{"n_layer": 15, "d_model": 384, "n_head": 6, "n_kv_head": 6, "head_dim": 64, "d_mlp": 1536, "vocab_size": 6759, "activation": "tanh_gelu", "norm": "layernorm", "norm_place": "pre", "norm_eps": 1e-06, "positions": "learned", "qk_norm": true, "attn_scale": 0.125, "bias": "all", "tie_embeddings": true, "parallel_block": false, "init": "normal", "init_std_qkv": 0.0257, "init_std_o": 0.00468, "init_std_up": 0.0257, "init_std_down": 0.00468, "init_out_by_depth": true, "optimizer": "soap_variant", "lr": 0.00477, "beta1": 0.95, "beta2": 0.99, "weight_decay": 0.053, "lr_head": 0.00997, "warmup_steps": 33, "schedule": "wsd", "decay_fraction": 1.0, "decay_shape": "linear", "final_lr_fraction": 0.0, "batch_tokens": 131072, "seq_len": 1024, "doc_mask": false, "train_tokens": 453300000, "steps": 3459, "dataset": "wikipedia_en"}
Each number is 200 + 40 x the weight over its row's rms, rounded and kept within 0 to 999. Layers, rows and columns count from 0. The size before them is the row's rms in percent of the matrix's.

# down: layer 10 MLP down (transposed), 1536x384, rms 0.128, rows 1492-1523, columns 48-95
# up: layer 10 MLP up, 1536x384, rms 0.13, rows 1493-1524, columns 48-95
down1492,118,177,232,196,203,222,122,183,269,176,167,273,189,197,140,197,254,197,232,227,223,203,200,260,170,149,173,184,238,131,213,158,116,241,171,236,170,193,180,212,200,212,152,225,167,202,215,194,216
up1493,096,294,253,159,225,206,193,164,176,189,216,131,218,188,200,255,218,190,225,146,211,178,202,174,201,209,142,195,145,165,207,179,198,184,229,177,88,174,217,156,196,179,262,161,264,176,192,272,238
down1493,099,149,157,178,168,241,173,228,162,195,212,263,195,156,212,233,180,163,195,155,175,222,196,190,254,179,167,184,183,129,274,166,196,86,119,216,135,181,156,183,179,168,224,215,192,211,160,254,106
up1494,097,222,199,205,188,196,157,165,251,193,159,280,236,208,197,147,163,234,153,242,208,179,127,126,246,215,169,196,174,205,253,184,253,188,216,236,151,214,253,162,264,202,161,236,173,242,243,206,226
down1494,101,230,254,238,223,165,183,133,189,225,195,182,197,215,245,190,195,241,133,237,299,217,186,220,185,119,240,179,189,256,187,209,204,166,168,164,156,149,253,235,146,235,134,196,203,203,215,209,288
up1495,102,238,229,198,148,235,209,237,197,227,209,294,110,212,149,221,189,245,240,190,206,220,256,207,153,215,228,217,167,152,216,149,190,188,146,232,198,162,234,207,187,160,221,172,180,176,266,165,254
down1495,102,246,216,218,173,186,181,149,172,243,141,172,196,227,172,200,187,197,128,150,236,191,193,180,178,189,164,241,135,220,289,212,173,156,233,205,157,182,281,145,188,193,191,172,159,175,199,203,220
up1496,106,229,183,157,224,183,243,253,208,214,233,221,153,195,158,237,205,244,180,188,94,175,198,168,195,159,231,201,239,158,215,226,177,296,181,172,302,218,117,214,186,151,219,123,198,191,219,177,228
down1496,097,228,246,179,164,158,189,218,191,290,201,222,211,251,162,227,191,227,218,192,194,191,191,258,185,192,190,231,190,209,209,192,167,238,142,170,261,201,245,263,262,186,166,200,251,262,230,158,236
up1497,092,182,196,252,208,176,251,135,155,204,195,208,121,319,204,121,113,211,208,144,168,110,194,189,244,227,199,154,265,231,164,214,255,123,201,177,165,230,189,225,197,220,236,199,150,221,231,209,170
down1497,086,208,170,207,174,178,175,219,203,189,134,182,199,196,160,211,222,167,176,191,221,158,230,154,196,244,127,207,207,203,166,299,203,171,187,178,130,137,177,183,172,216,157,275,186,110,168,150,175
up1498,093,174,205,210,174,237,199,256,252,156,244,145,197,226,195,138,202,190,244,225,141,251,220,212,243,197,187,169,154,203,257,204,183,172,178,209,143,221,184,251,202,189,188,220,156,178,209,204,229
down1498,097,183,168,186,200,120,137,181,159,173,239,172,237,206,245,190,197,208,249,199,177,277,242,179,235,179,189,169,205,189,202,160,244,212,206,259,213,203,240,194,222,159,162,193,191,230,162,181,195
up1499,101,178,221,273,217,136,216,238,218,231,256,239,173,251,210,256,107,116,226,215,204,186,139,165,188,228,102,172,255,206,227,218,188,187,185,245,251,297,221,258,231,185,185,212,266,199,180,189,248
down1499,093,98,206,262,223,287,227,162,122,223,181,252,177,226,232,152,269,170,201,203,195,165,180,200,237,188,169,144,154,251,163,233,232,222,172,191,128,178,208,243,248,178,175,214,189,240,209,198,179
up1500,091,178,110,213,222,270,221,152,170,220,263,220,281,201,144,219,222,223,168,218,238,188,215,217,219,238,210,219,243,180,92,139,203,160,113,173,198,254,206,243,219,166,203,105,186,153,206,193,189
down1500,092,216,208,196,171,172,181,164,215,207,175,145,178,127,218,204,181,181,189,234,178,198,187,239,251,228,181,214,197,244,254,207,184,238,207,195,185,155,173,216,207,149,205,189,245,213,232,273,207
up1501,096,139,258,262,243,202,179,216,206,211,166,157,229,195,192,212,204,212,141,175,207,133,145,147,208,170,209,264,200,159,135,202,146,125,161,255,91,247,203,170,228,209,294,191,188,135,288,263,192
down1501,106,159,212,260,159,167,179,188,245,176,199,118,179,217,221,169,203,214,168,190,155,142,178,257,212,87,171,187,194,243,189,217,228,190,118,220,213,234,178,242,214,236,235,253,186,161,134,148,220
up1502,115,198,163,228,214,228,238,175,213,86,203,266,203,240,201,202,184,168,176,242,238,202,166,150,124,192,102,173,223,180,299,234,175,186,202,155,190,200,202,252,120,211,90,191,105,226,149,168,200
down1502,108,152,203,137,234,156,185,239,183,215,187,206,197,239,231,231,160,228,199,151,216,264,218,168,190,174,140,257,185,209,163,186,238,95,217,158,316,251,252,218,73,245,163,234,175,175,179,151,260
up1503,098,263,244,203,244,225,193,197,150,132,175,196,198,217,239,172,225,216,213,196,252,153,113,117,113,271,238,118,202,221,197,176,210,170,213,185,200,130,150,202,215,197,155,117,195,244,211,241,169
down1503,099,180,241,219,195,233,179,268,247,254,214,164,185,214,236,181,164,161,223,278,216,135,232,215,177,164,221,249,232,187,217,229,264,57,252,170,266,162,171,266,181,241,230,171,248,210,174,256,164
up1504,102,246,202,220,151,173,152,124,158,223,203,192,221,198,159,207,134,168,180,142,205,127,233,249,142,240,171,146,206,156,204,189,149,223,170,116,186,221,179,210,208,271,220,184,208,138,236,186,230
down1504,093,230,195,230,248,260,223,204,169,299,111,211,204,254,180,236,272,185,179,195,227,143,235,220,223,226,145,203,150,200,239,142,184,172,277,253,257,101,181,209,166,124,174,181,149,222,272,218,225
up1505,094,225,236,191,174,203,175,268,199,212,206,229,161,229,188,162,262,204,198,228,170,134,192,278,176,151,237,189,176,122,140,241,228,161,159,264,163,222,243,272,170,223,177,169,244,154,219,225,264
down1505,105,156,242,161,178,204,248,173,150,236,266,147,204,155,192,267,172,250,236,285,236,241,234,141,219,303,242,142,210,131,223,212,166,148,269,103,212,211,180,189,172,254,137,172,235,234,153,195,281
up1506,093,171,225,136,200,135,254,213,175,141,222,196,188,227,217,183,265,210,193,147,208,207,165,266,171,154,210,189,242,250,203,239,113,144,139,171,114,241,224,221,119,238,127,230,187,149,195,152,191
down1506,090,246,183,165,174,264,208,179,195,238,217,161,217,227,215,184,225,162,143,238,278,187,198,277,195,174,192,205,153,271,98,202,193,235,166,190,146,155,210,185,172,146,231,270,149,250,145,180,259
up1507,107,179,255,179,183,224,240,199,192,172,127,177,209,182,239,102,208,219,225,201,229,259,222,210,111,230,130,185,193,275,209,110,145,282,195,222,256,170,214,214,214,139,161,175,247,204,200,219,193
down1507,117,131,161,250,212,231,188,215,275,206,237,228,222,225,163,221,220,185,233,177,161,279,277,189,157,270,160,243,193,159,107,148,149,158,211,229,186,214,207,293,195,176,171,195,284,226,214,220,150
up1508,096,156,295,183,153,208,178,139,176,262,187,196,298,133,206,139,194,200,248,193,158,181,243,159,154,164,167,169,179,260,200,159,221,229,179,169,147,261,224,260,159,164,213,235,187,202,201,184,248
down1508,087,176,231,227,196,131,216,222,170,160,148,247,188,215,237,248,178,219,219,136,188,171,194,186,170,198,237,224,222,183,180,189,217,194,217,232,215,203,195,101,195,163,114,220,243,252,214,317,207
up1509,104,207,163,236,180,234,175,187,211,229,202,186,205,139,226,274,194,123,110,201,247,183,201,207,172,266,164,204,247,197,272,157,253,295,242,245,187,237,189,219,301,228,258,176,222,240,175,221,228
down1509,100,185,234,246,271,171,246,161,204,219,185,125,129,143,244,177,214,220,310,257,216,104,220,156,200,196,237,131,167,187,156,222,239,173,222,218,219,147,175,192,223,180,171,246,210,115,163,292,184
up1510,107,170,224,199,192,142,250,151,253,171,201,211,212,225,182,232,254,215,180,221,231,170,246,167,187,257,236,193,174,217,216,180,225,178,167,169,182,226,164,210,171,243,188,177,221,196,204,219,142
down1510,112,173,167,101,197,198,277,207,166,221,205,232,206,171,174,284,185,162,156,226,152,195,208,248,187,229,210,222,232,256,210,203,190,199,257,190,270,155,221,181,213,225,167,120,297,220,137,298,153
up1511,097,232,156,231,130,218,217,190,167,174,297,217,293,256,185,184,186,218,195,185,224,251,219,238,162,215,206,223,200,221,205,249,148,205,153,207,140,164,209,202,148,269,270,185,254,120,159,159,186
down1511,101,122,190,158,146,105,257,181,158,143,239,214,184,224,167,193,200,182,138,119,134,185,199,211,218,201,151,246,199,192,169,189,229,219,215,232,213,210,223,131,222,283,259,189,201,231,203,188,218
up1512,106,146,195,234,196,202,221,198,204,221,210,212,259,232,237,194,204,146,76,156,232,150,121,213,129,269,150,220,207,214,217,156,206,171,216,209,168,201,214,283,162,141,199,114,189,174,205,178,185
down1512,107,207,237,223,136,268,158,172,181,212,197,138,191,224,200,314,222,239,243,199,178,150,208,204,177,219,268,192,174,194,145,158,174,135,202,197,242,199,192,196,248,229,246,162,244,237,248,194,169
up1513,108,151,183,128,114,205,195,196,177,127,237,192,214,188,170,194,140,212,188,170,224,166,196,169,155,200,212,250,190,193,172,154,231,184,167,213,153,219,235,244,151,244,131,180,144,239,169,226,230
down1513,111,164,239,208,181,160,220,164,269,188,88,162,227,303,212,186,245,212,112,187,162,150,254,216,154,194,198,236,183,179,182,238,120,227,193,195,158,158,185,217,168,174,179,134,189,241,204,191,132
up1514,102,223,185,176,221,206,205,225,282,97,210,145,230,196,250,191,215,217,186,228,237,109,226,245,165,179,194,236,191,222,220,140,226,123,330,248,242,231,168,217,174,217,200,170,181,177,193,235,220
down1514,104,269,166,196,241,201,164,221,221,210,193,142,186,141,292,175,163,224,248,216,181,170,264,239,256,160,187,243,148,225,174,138,177,171,234,196,165,177,251,118,151,154,208,191,149,109,189,160,258
up1515,105,153,242,257,269,191,164,237,187,164,201,109,194,217,222,206,217,170,137,191,188,197,147,292,150,271,198,327,174,114,255,148,236,163,212,163,226,149,125,235,238,159,222,204,164,203,208,240,172
down1515,102,242,214,207,184,197,284,268,252,224,209,239,153,216,189,152,191,253,235,165,220,174,193,142,233,211,215,265,226,211,192,224,188,140,217,182,169,90,229,170,345,212,215,247,169,195,243,165,214
up1516,098,193,178,161,228,218,248,218,191,172,234,170,171,216,149,220,184,211,252,191,192,229,239,221,208,162,201,195,232,120,286,167,187,261,260,236,152,170,162,243,211,246,179,186,206,306,191,215,193
down1516,105,178,189,223,144,212,203,146,154,175,255,312,214,187,265,211,138,262,224,176,194,179,211,109,140,173,165,204,214,171,108,212,199,174,190,250,192,164,215,210,217,276,185,218,193,221,197,236,150
up1517,095,197,206,195,214,176,219,210,182,242,111,238,171,103,256,218,134,222,242,204,162,260,199,151,277,202,148,141,145,184,169,235,198,203,219,189,158,190,206,116,161,216,186,228,188,181,275,187,142
down1517,101,227,131,180,154,250,89,193,201,198,207,244,147,167,193,195,212,226,183,149,132,231,133,273,230,229,159,164,257,261,211,221,226,196,175,189,164,167,158,173,169,232,170,224,233,196,163,203,140
up1518,099,190,202,196,208,241,202,194,150,178,224,208,310,217,253,186,244,207,239,194,188,227,236,202,223,211,124,155,207,195,147,266,204,184,184,217,226,213,174,208,205,268,224,228,226,201,218,229,221
down1518,095,132,202,206,240,252,218,207,189,189,188,220,110,203,237,275,142,161,252,210,123,223,194,189,160,212,146,213,213,212,227,210,154,175,161,178,243,206,207,181,176,215,194,194,241,211,204,201,273
up1519,093,150,185,237,179,204,221,212,186,138,250,110,162,271,175,202,217,256,153,201,165,233,207,244,191,189,255,224,205,212,238,209,175,165,136,195,251,165,255,125,235,122,235,262,177,168,206,247,174
down1519,095,165,205,184,207,219,223,203,257,195,226,206,250,166,192,182,225,166,146,171,160,154,163,171,226,166,166,173,140,198,170,190,148,120,193,218,287,276,197,179,218,185,192,230,209,234,248,205,244
up1520,098,162,214,261,168,242,234,187,199,205,253,220,222,157,161,172,107,174,130,180,271,160,190,198,267,215,192,212,223,136,179,188,134,211,165,155,169,213,162,140,267,217,250,167,137,157,206,202,187
down1520,093,250,188,195,182,218,175,155,161,284,212,221,170,208,223,220,255,180,261,228,190,165,202,203,251,169,141,206,203,192,282,230,137,201,240,196,168,209,270,181,221,194,177,186,225,175,147,158,198
up1521,101,147,296,202,259,231,241,148,161,245,220,224,134,194,157,179,179,245,155,192,180,110,180,193,227,232,152,147,289,164,188,256,183,168,164,129,249,247,197,208,106,92,285,297,279,189,204,173,217
down1521,104,191,232,220,199,142,171,185,237,204,168,177,237,164,177,248,189,195,228,183,190,188,286,113,269,235,271,163,213,257,165,186,180,200,152,151,163,231,163,185,176,230,194,211,295,223,160,147,161
up1522,105,216,254,155,205,221,248,116,114,194,232,177,223,246,182,223,206,256,205,226,216,243,223,226,235,199,228,192,195,209,233,157,185,137,219,201,167,112,207,218,138,192,222,235,147,291,265,222,273
down1522,114,210,200,188,150,149,196,215,198,114,175,184,212,193,191,161,181,169,115,245,197,186,219,233,255,153,182,135,214,214,199,207,178,164,152,191,202,172,246,163,198,153,267,214,136,150,237,245,188
up1523,098,234,160,138,193,274,251,205,232,221,162,211,184,193,220,259,137,207,47,225,206,206,253,233,183,220,216,229,170,302,185,218,254,213,216,237,235,270,171,239,243,144,247,162,114,226,157,208,141
down1523,089,200,252,164,133,211,181,215,149,274,214,144,214,161,177,249,320,119,283,187,102,227,242,172,212,200,166,203,202,200,242,159,254,225,166,203,255,227,219,196,189,186,218,228,271,180,201,220,240
up1524,095,145,190,302,188,205,205,192,156,203,154,132,185,272,156,205,175,211,223,254,264,215,124,201,185,145,236,147,212,223,205,223,206,226,165,235,143,223,157,111,224,222,170,111,263,239,128,204,150